{"hidden_act": "geglu", "norm_eps": 1e-05, "qk_norm": false}
Each number is 128 + 24 x the weight over the matrix's rms, rounded and kept within 0 to 255. Layers, rows and columns count from 0.

# layer 7 MLP down (transposed), 192x64, rms 0.106, rows 34-47, columns 0-31
[[111 123 120 110 136 127 138 130 120 134 133  97  70 132 112 132 100 144 132 167 141 195 110  97 114  85 123 106 133 104 152 144]
 [110 163 127 127 122  86 142 129 120 149 102  88 122 137 128 148  91 104 117 135 151 140 149 114  75 134 153 149 118 105 117 100]
 [121 122 118 161 104 108 133 154  79 139 160 113 128 141 111 117 122 139 154 148 108 106 111  96 118 101 155 120 125  97 151 116]
 [ 91 103 137 153 151 131 129  95 143 155 149  98 114 137 124  82 141 116 104 153 151 147 133 136 157  97 137 120  90 120  85 120]
 [127 148 153 172 138 103 154 142  72 153 138 134 152  98 147 107 144 113 118  96 127 145 137 154 120 125 106 119  99 129 101 183]
 [111  95 101  94 159 153 148 142 111 136 173 138 146 107 164 121 156 172 165 138 121 158 105 166 157 149 145 136 101 138 179 121]
 [138 100 120 169 104  96 132 155 144 143 125 131 159  95  97 181 151 100 162 161 119 172 162 136 125 146 141 133 166  96 137 130]
 [135 157 160 135 143  93 126 126 157 125 127 111 138 167  85 110 134 157 124 150 159 139 124 132 123 142 112 145 121 123 134 117]
 [ 99 109 173 140 106 137 132 147 104 134 121 101 163 146  46 114  91 105  89 182 118  82 130 109 116 139 134 119 134 120 118  80]
 [121 140 134 112 125 149  99 159 169 125 130 138 110 110 126 174 143 161 148 107 140 123 148 124 138 137 118 140 124  94 113  86]
 [116 102 144 125 106 128 149 107 118 103  97 121 171 132 133 151 122 127 152 170 116 101  96  65 151  73  57 120 129  94 153 131]
 [141 109 101 111  90 123 138 135 171 119 133  80 119 133 123  94 119 169 126 157 161 115 102 156 143 118 148 142 164 110  77 177]
 [ 83  77 108 122  79 121 144 105 150 121 116  95 121 142 160 129 123 166 122 120 112 111 147 168 102 130 145 134 111 133 109 151]
 [104 106 153 138 129 142 120 144 118 153 147 163 163  94 140 137  80 146 130 138 124  90 142 141 122 139 101 119 118 153 107 105]]
# layer 7 MLP gate, 192x64, rms 0.208, rows 35-47, columns 0-31
[[168 125 151 124 133 100 125 133 120 150 155 156 144 129 136 113 131 139 129 118 124 121 123 114 154 100 137 140 109 124  92 125]
 [133 119 111 150 104 107 131 146 116 113 142 111 118 115 131 131 121 127 150 162  98 103 118 112 143 104 164 104 123 141 122 102]
 [174 119  93 126 115 130  97 100  94 128 132 184 132  82 120 100 162  73 153 132  99 147 150 123  96 123 100 102 136 121  34 163]
 [158  90 149 191 147  91 139 130 109  71 145 113 117  76 125 104 118 112 105 151 104 152  88 149 108 153 130 131 135 111 158 141]
 [ 97 163 131 135  96 113 117 142 124 106 109 131  88 136 168 162  99 119 100 144 133 124 150 129 124 131 118 187 150 112 146  84]
 [161  83 157 138 142 134  81 165 123 133 132 114 127 101 128 119 104 124 131 122 128 119 152 132  63 121  89 159 153 126 135 135]
 [121 145 120 135 153  73 167 124 133 120 109 130 132 150 105 123 152 146 119 183 133 125 110 117 127 146 114 161 140  86 133  93]
 [155 145  96 112 132 132 133 120 126 125 136 153 171 142 123 121 116 103  97 113 168 134 142 114 124 152 173 123 147 106 122 114]
 [158 117 132 125 158 106 122 119 170 152 118 172 136 123 143 103 116 104 104 151 155 149 170  92 139 134 131 153 123 127  94 110]
 [ 89 126  93 134 159 122 162 119 169 164 170 114 110 145 121  80 138 114 101 162 118 148 166 112 159 112 116 113 136 120 129 131]
 [134 153 112 116 119 144 179 135 124 115 139 140 156 118 133 190 181 142 107 144 146 165  84  74 113 158 183 122 147 127 148 114]
 [169 108 131 140  90 182 171 148 148  85 130 124 123 135 118  98 110 143  93 149 110 143 100  99 179 149 151 118 110  90 146 148]
 [ 95 171 155 150  83 147 157 149 124 125  93 103 144 144 140 171 128 150 111 116 114 162 141 119  91 139 164 149  88 169 144 135]]
# layer 7 MLP up, 192x64, rms 0.226, rows 35-47, columns 0-31
[[150 101 144 124 135 146 134 110 150 104 142  91 152 162 124 135 112 148 170 140 116 119 131 145 117 148 113 148 128 127 137 130]
 [141 125 141  99 125 161 139 116 136 130 139 178 114 110  99 123 131 130 106 152 169 134 135 125 149 118  95 153 156 146 147 126]
 [133 148 129 119 107 121 120 139 142 165  70 121 145 114  99 160 134 178 119 133  92  90 133 108 160 165 111 133 116 100 183 105]
 [149 115 120 138 128 152 118 130 125 109 113 139 134 140  97  82 135 180 164 137 126 128 125 114 142 172 152 152 163 129 164  90]
 [141  97 135 112 158 114 117 129 112  70 138 102 158  95 156 104 119 105 121 135 131  85 125 152  99 100 102  70 150 106 112 143]
 [101 133 123 165 103 134 178  69 127  91 136 109 116 146 146 117 122 131 162 127 148 106 143 111 112 145 136 136 139 141  96 150]
 [148 123  89 102 109 142 161 163 109  92 126 137 154 112 126 105 131  93 144 155 118 126 117 127 143 127 133 108 136 112 131 148]
 [165 122 162 114 133 101 142 132 111 125 102 151 153 138 178 114 146 124 131 124 138 120 142  71 143 130 112 148 103 104 130 108]
 [127 174  97 139 132 173 136 126 133  66 158 119 127 136 183 166 107 116 150  96 144 108 101 106 114 153 174 111 133 139 133 116]
 [140 147 173 120 167 102 174 187 149 145 158 110 131 133 104 121 143 122 117  89 105 103 117 106 151  93 104  96 125 184 106 116]
 [197 163 108 125 119 123 138 123 137 126 109 101  81 136 161 165 158 135 158 137 143 107 162 140 126 114  94 100 139 139 161 136]
 [147 138 158 123  94 176 118  98 133 113 106 200 147 106 113 123  86 168 132 148 130 125  97 124 146 126 138 114 130  98 145 108]
 [132  97  63 140 134 144 161  97 126 165 104 123 122  98 134 159 116  90  99 164 144 157 138 153 113 133 119 150  98 134 118 147]]